Part of a small language model's weights.
Size: 12 layers, width 512, MLP 1344 GeGLU, vocabulary 37867, 56.8M parameters.
Architecture: RMSNorm before each block, no biases in attention or MLP.
Training: 1026M tokens, 7828 steps.
Each number is 128 + 32 x the weight over its row's rms, rounded and kept within 0 to 255. Layers, rows and columns count from 0. The size above them is the row's rms in percent of the matrix's.

# layer 4 MLP down (transposed), 1344x512, rms 0.0605, rows 671-674, columns 0-255
size [104 105  93  94]
[[180 118  98 144 148  99 140 137 121 126 128 183 111 163 157  66 148 130 147 140 100 177 105 117 133  89 126 144 125 113 179  98 110 150 106 116 159 124  98 138 108 141 141  83  11 104 127 143 201 142 133  90 134 138 128  62  84 159 156 134 122 164 115 133  94 115 134  87  63 134 160 169 204  95 148 109 124 122  99  98 137 127 166 154 123 119 225 131 162  96  85 141 127  65 115 182 141 161 134 101 164 138 105 156 131 127 114 155 111 127 205 127 108 133 121 166 169 128 103  95 114 143  99  24 142 118 128 129 127 198 104 145 101 116  63 150 106 131 131  76 108 142 161 114 103 127 103 126 125 111 149 134  87 159 131 131 149 154 196 147 133  97 121 140 149 133 170  99 168 130  87 114 145 155 125 143 119  87 147 101 135 159 103 105 123 119 104 174 154 108 134 162 116 136  91 106 189 111 195 133 118 110 147 145 116 116 124 128 156  36 134 101 127 167  82 137 117 147 100 123 129 120 140 129 201  90 133 122 146 125 161 113  88 170 136 184 199 126 126 100 122 166 102 208  94 148 108 137  96 123 120 106 161 201 128 153]
 [144 158 121 137  55 150 157 120 146  31 129 131 147 138 137 131 131 162 137 155 127 140 110 149 133 126 151 104 184 189 152 112 113 133 102 105 151 134 120 111 133 129 150 109  99 134  77 164 157  90 116 145 104 112  97 130 117 153 122 187 118 174 140 121 176 129 129 116  99 190 108  86 139 168 141 148 122 160 142 130 100 138 143 103 110 131 169 126 159  97  77  71  96 169 108 130 143 128 137 179  59 162 140 123 101 103  75 146 142  73 117 127 112 203 161 157 118 203  84 118  78 132  62 131 169  83 139  91  83 145  36  93 133 119  88 138  68 150 119 102 133 149 117 144  92 125 138 144 119 110 132 108 130 116 147  63 173  78 134 148 104 120 124  96 134 158 135 141 164 125 132  87 166 141 130 106 100 144 120 146 169 163 103 147 108 187 106 212 128  85 140 150 172 132 103 136 144 113 161 175 160 164 122 161 138 185 146  87 159 127 178 135 137 175 116 166 168 162 127 189 216  57 111 110  82 121 118 116 157 132 117 102  90 139 206  96  89 134 123  83 132  63 106 143 175 144  81  98 115 113 154 161 154 166 145 105]
 [105 174 138 124 116 138 171 154 150   9  52 135 130 108  74 156 255 113 118 137  91 134 144 147 149 118 120 131 109 148 156 138 202 114 110 104 131 128  89  49 121 119 118 132 144 111 136 170  93 112 109 152 147 131 141 118 107 124 155 110 124 133 120 129 130 124  66 151 117  97  94  98 113 103 150 180 183 136  76 124  94 186 153 100 129 175  99  98  71 141 141 117 142 139 113 151 151 148 122 179 131 117 104 134 110 139 136 150 143 126 105  38 109 202 179 116 126  94 146 131  98 146 153 167 135 155 103  90 158 130  96 133 113 111 114 103 112 102 114 174 127 106 130 178 181 143 139 126 167 107 130 130 169 106  69 155 108 115 164 124 107 106 132 100 130 123  99 115 122 100  82 161 117 183 140 142 148 143 120 101 112 136  93 126 121 113 102 112 148 133 152 140 151 153 124 116 146  76 117 155 168  99  45 102 150 179 148 138 142 118 101  96  74 139 130 114 188 123  84  94 151 149 138 188 124 139 154 127  88 115 130 131 140 142 141 117 160 138  99 194 132 117 107 110 182  94 134  90 162 170 191 163  96 115 124 159]
 [ 94 161 140  68 108 164  94 160 144 205 159  83 139 119  75  94  82 184  94  77 103 124 150 142 132  81 149 119 185 162 120 119 159 155 175 158 142  80 117 119 141 135 116 110 124 144 143 124  78 136 146 108 103 139 115 117 133 130 197 153 125 133 131 133  97 166 173 135 146 130  64 112 130 125 121  95 118  79 106 105 163 140 152  66  88 129 113 155 125  96 103 145 124  97 103 192 127 100 114 155 120 128 110 112 102 119 114  93 152  65  38 145 160 167 133 116  75 138  87 157 138 157  90 105 128 125 109 142  99  89 152 171 150 149 152 135  95 122 173 141  82 143  77 102  58 160  92 165 187 130 111 126 107 160 160 132 134 194 154 148 129 185 107 135 120  65  83 100 152  83 118 142 175 129 162 113 126 117 174 121 101 101 101 169  75  84 176 161 126  83 139 153 135 166 150 100  93  81 155 135 154 126  79 177 111 145  79 117 110 101 113 141 144 157  72 117 140 124 198 154 151 126  94 181 112 117 129 149 104 111 114 158 132 141 142  92 143 185 130 141 141 202 144 164 118  94  97 150 113 110  80 135 155 125  90 103]]
# layer 4 MLP gate, 1344x512, rms 0.0663, rows 672-675, columns 0-255
size [101  97  95  92]
[[211 134 161 107 101 102  80 147 143 148 131 100 114 129 124 131 137 172 128 167  71  87 117 122 167  99 143 156 170 155 121 154 108 132 108  84 136 117 133 104 176 128 120 137 160 153  75 184 131 132 129 108 138  89 145 149  30 114 180 112 153 146 149 104 167 159 104 108 138 109  69 136 123 148 100 105 121 130  78 184  82  89 142 152 175 104 143 155 106  44 167 169  93 140 123  93 157 136 133 173 208 122  68 134  19 112 146 163 127 149 141 129 169 150 123 158  94 105 154  99 169 126 176 119 119 150 121  56 101 189 118 126  51 119 127 159 116 133 133 111 135 151 102 184 129  96 139 146 100 195 138 115 160 121 133  66 150 124 141 197 156 103 155 132 162 188 102 119 185 102 151 178 128 102 112 182 169 135 122 125 161 138 122 101 130 123  80 132 155 149  99 109 138 118 119 108 165 112 119 105 168 141 140 177 138 140  98 106  84 175 117 145 118 143 119  89 139 104 145 153 146 125 106 133 110  64 118 164 140  85 127 114 106 124 118 143 109 232 162  61 129 125 114 154 117 128 113  34 133 201 168 197 136 144 182  94]
 [177 179 160 119  49 140 123 168 168 123 190 152 149 152 171 162 141  65 140 114  83 163  99 152 110 120 137  68 143  92 118 122 120  99 114 107 114  10 109 136 114 121 133 123 127 153 117 123  67 120 123 119 131 142 151 146  84 141 105  83 109 118 132 179 107 149 172 109 116 109 102 160 184 137 115 174 123 147 172 121  64 178  95 173 128 171 143 201  99  82 144  59  97 100 172  91 126 159 129 179 147 141  80 146 127  92 166 197 164  91 117 106 148 104 117 157 165  75 153  99 135 140 107  97 136  86 140 128 110 167 165 129 146 110 121 101 149 116 129 128 122 133 124 147 119 124  81  59 123 130 160 152 159 109 149 159  99 107  84 154 155  93 118 105 130 148 155  81 157 105 108 140 122 142 160 131 205  99 145  54 176  89  71 124 163 112 137 102 158 116  76 167 146  78 138  83 136 175 128 115 104 126 128 108 119 114 206 110  74 122 118 153 148 154 178  94 124  62 132 147 115 156  93  74 151 147 157  88 173 151 167 142  78 128 126  64 140  77 133  66 157 101 176 110 175 142 142 105  92 142 162 133  68 144 121 134]
 [106 133 132 126  98 138  90  92  78 201 145 137 142 123 128 140 106 110 146 137 112 137 129 110 152 131 166 184 157 115 119 141 100 139 154 150  50 144  89 166  84 182 105 140 156 140 122 124 123 151 181 161  98 100  75  75 135 189 102  96 107 153 161 170 115 174 127 148 155 137 120 118 133 127 171 143 162 143 133 171 132 112 134 166 121 172 107 163 147 158 104 182 112 163 136 155 122 101 154  89 132 115 125 121  98 116 117 128 112 137 116 138 155  87  93 193 160 145  99 130 135 115  79 172 154 139  74 199 136 100  83 120 114 171  69 141 177  86  83 120  51  99 114 129 123 102  83 133 110  72 130 105 132 134 100 105 136  92 133 126 114 113 106 124 113 111  96 100 138 157 159 194 140 133 199 152 177 105 106 143 213 106  81 143  83  92 142 117 142 147 130 136 113 143 106 151 139  94 131  66  78 104 100  93  88 129 114 125 131 124 139 103 137 138 202 176 107 128 137 115 131 107 127 108 134 109 127 162 176 120 139 149 165 109 188 114 150 146 157  99 180 101 163 137 108  89 139 110 147  88 100 131 128 132 107 141]
 [169  82 142 153 113 118 161  99 120 112 148 112 141 148  92  96 137 127 111 128 119 141 143 136 110 186 132 124  98 111 145  64 166 121 142 144 148 165 124  82 149 148 139 119 150  91 199 134 105 169 110 101  98 154 172 145  86 122  68 158 167 125 179 145  69 117 180 155 108 138  80 124 131 143 213  43 168 169 165 153 190  71  70 134  88 126  62 171 197 145  95 122 216 120 123 134 154 107 129 101  93 121 181  78 109 142 157 169 128 190 122  68 191 148 165  92 114 113  97 117 167  83 112 105 119 139 132  92 133 130 150 124  87 112  95 125 137  35  54 110 122  67 127  92 100 132  94 117 131 142 131 126 139 104 105  71  75  86 132 143 156 160 163 123 140 100 103 140 150 142 133 157 151 159 122 125 118 116 149 130 122 159 104 135 122 175 119 127 135 108 156 113 142 139 114 133 199 103 119 118 177 136 136 184  56 134  55 145 161 144 103 121 160 126 100 144  83 175 179  91 124 112 105 131 141  87 123 112 157 107 144  90 158 138 114 143 157 135 161 132 130 146 127 129 186 131  92 109 124 189 115 111 122 107 144 115]]
# layer 4 MLP up, 1344x512, rms 0.0688, rows 672-675, columns 0-255
size [103 104  91  95]
[[ 71 154 214 137 177  78 105 144  71 121 107 136 109 130 132 104  95 127 105 124 165 145 146 151 101 173 185  68  80  85 141 130  95 196 142 111 109 109 172  90  91 122 160 145 130 142 137  93 152  59 131 106 158  81  95 114 173 137  52 146 165 102 109 152 145 146 134  79 130 191 178 176 157 105 114 130  97  97 102  67 160  91 196 192  66 109  87 187 118 161 147 180 203 144 118 155 199 106 138  99 119 170  94 114 165 149  80 140 126 112 138 149 130 136 158 160 117 164 116 163  80  81 116  94 112 126 144 157 149  86 160 153 129 117 144 142 154 129 158  93 120 141 165 119 108 123 105 159 191 137 128  66 131 147  98 180 162 112  91 140 164 150 135 134 150 171 129 168  95  88 157 170 120 109 106  72 128 134  57 100 164 133  94 102 188 150 115 111 129  88 136 173 110 134 179 170 104  97 129 108 175 145 180 135  80 173 173 135 101 160 134 121 120 171 169 151 171 140 160 136 131 144 138 157 116 153 118 120 124  98 114  69 109  96  91 135 147  89 154 149 151 121 140 144 110 117 103 141 182  74 138 105 126  69  94 161]
 [ 77 119 101 155  68 116  93 140 127 115 129 113  80 122 114 106 100 210 133 167 128 115 110 131 130 102  58 144 137 137 106 122 144 125 161 137 152 198 166  87 155  53 132 168 154 142 110 155 116 172 133 162 147 139  92 164 181 103 122 158 145 120 142 128 168  75  69 110 169 127 138 105  66 122 149 132 109 124  84 160 157 123 144  97 153 114  97 110 151 111  95 175 184 165  88 144 122  95  94 147 114 164 169 110 175 213 123  63 110 192 124 148 111 165 153 150  83 131 123 133 156 150 116 113 138 161 143  79 144  98 118 107 139 103 170 159 139 124 109 106 122 119 120 114 120 167 154 156 148 106 120 114  88 111 127 138 104 130 160 141 107 184 155 136 134  89 124 119  86 174 114  96 130 120  68 118  68 161 117 204  87 135 108 134 134 120 111 144  99 149 195  64 131 157 130 137 132  98 123 104  96 140 187 137 160 150 126 111 163 104 153 154  98  73  82 169 132 178 119 117 179  71 175 181 109 159 164 158  29  97  93  50 165  81 122 135 131  87 120 172 116 121 108  77 131 128 100 147 175 127 139 108 154 163 142 156]
 [158 105 141 175 121 132 136  80  97 199 163 175  90 136 158 118 113  89 187 152 153 147 166  90 149 157 199 134  73  80 121 159 137 127  98 153 132 180 122  61 183 128 169 140  82  66 125 167 170 124 148 177 153 123 145 120  89 142 108 126 139 174  93 153 204 188  92 114  84  80 190 184  92 134 166 155 130 164 168 121 104 118 128 130 118 127 137 116 168 113 181  91 110 130 183  75 118 156 128 115 128 102 123 134  76 132 131 159 102 167 158  97 168 127  99 185 125 120 132 129 121 150 200 156 141 120  97 125 197 134 114 126 127 103 159  91 161 108  98  50 152 147 109 130 127 122 157 140  66 139 217 161 125 197  93 112 153 112 118 144 104 112 104  94 112 165 143 118 100 147 144 112  94 168  97 148 137 103  72 150 129 156 153 157 148 139 160  79  87 163 110 128 140 123  77 135 110 121 134 130 174  53 193 134 134 162 134 118 171 138 125 112 125 128 181 145 105 167 101  67 137  90 148 138 153  99 128 107 160 174 103 109  85  91 134  92 139  65 133 121 124 144 126 147 118 141 197 102 138 124 189 144  93 131 143 154]
 [144 146 122 131  78 166 154 120 135 121 129 107 150  75 139 129 144 119  95 184 148 115 144  97 116  78 128 101  94 132 111 125 141 108 133 109 209 164 109 117 118  92 106 167 131  88 111 100  71 167 123 157  80 179 178 120 113 194 103 163 107 105 166 129 107 133  88  98 161 197 105 106  76 110 171 147 124 170 132  88 137 176 172 132  94 144  88 115 201 121  87 103 158 160 156 160 123 106 122  78 166 116 159 113  79 146 156 156 122 173  87  88 129 118 189  98  99  98 144 105 175 178 164 167 207 144 123 123  87 177 145 158 155 145 142 129 120  73 154 160  82  92  63 113 105 142  97 135  82 202 161  93 147  77 101 166 186 142 136 121  79 178 145 142 143 139  55 132 133 109 128 133 128 127 168  94 122 115 121 156 149 155 136 112  72 154  96 145 180 118 120  78 114  98 106 178 140 153 140 117  92 145  62 117  99 138 142 133  98 106 129  68  93  96 152  17  99 165 151 141 103  66 194 160 164 115 119 138 158  55  69 105 163 117 115  74 143 114 127  90  93  77 129 100 182 148 107 151 124 168 189 150  92 106 105 128]]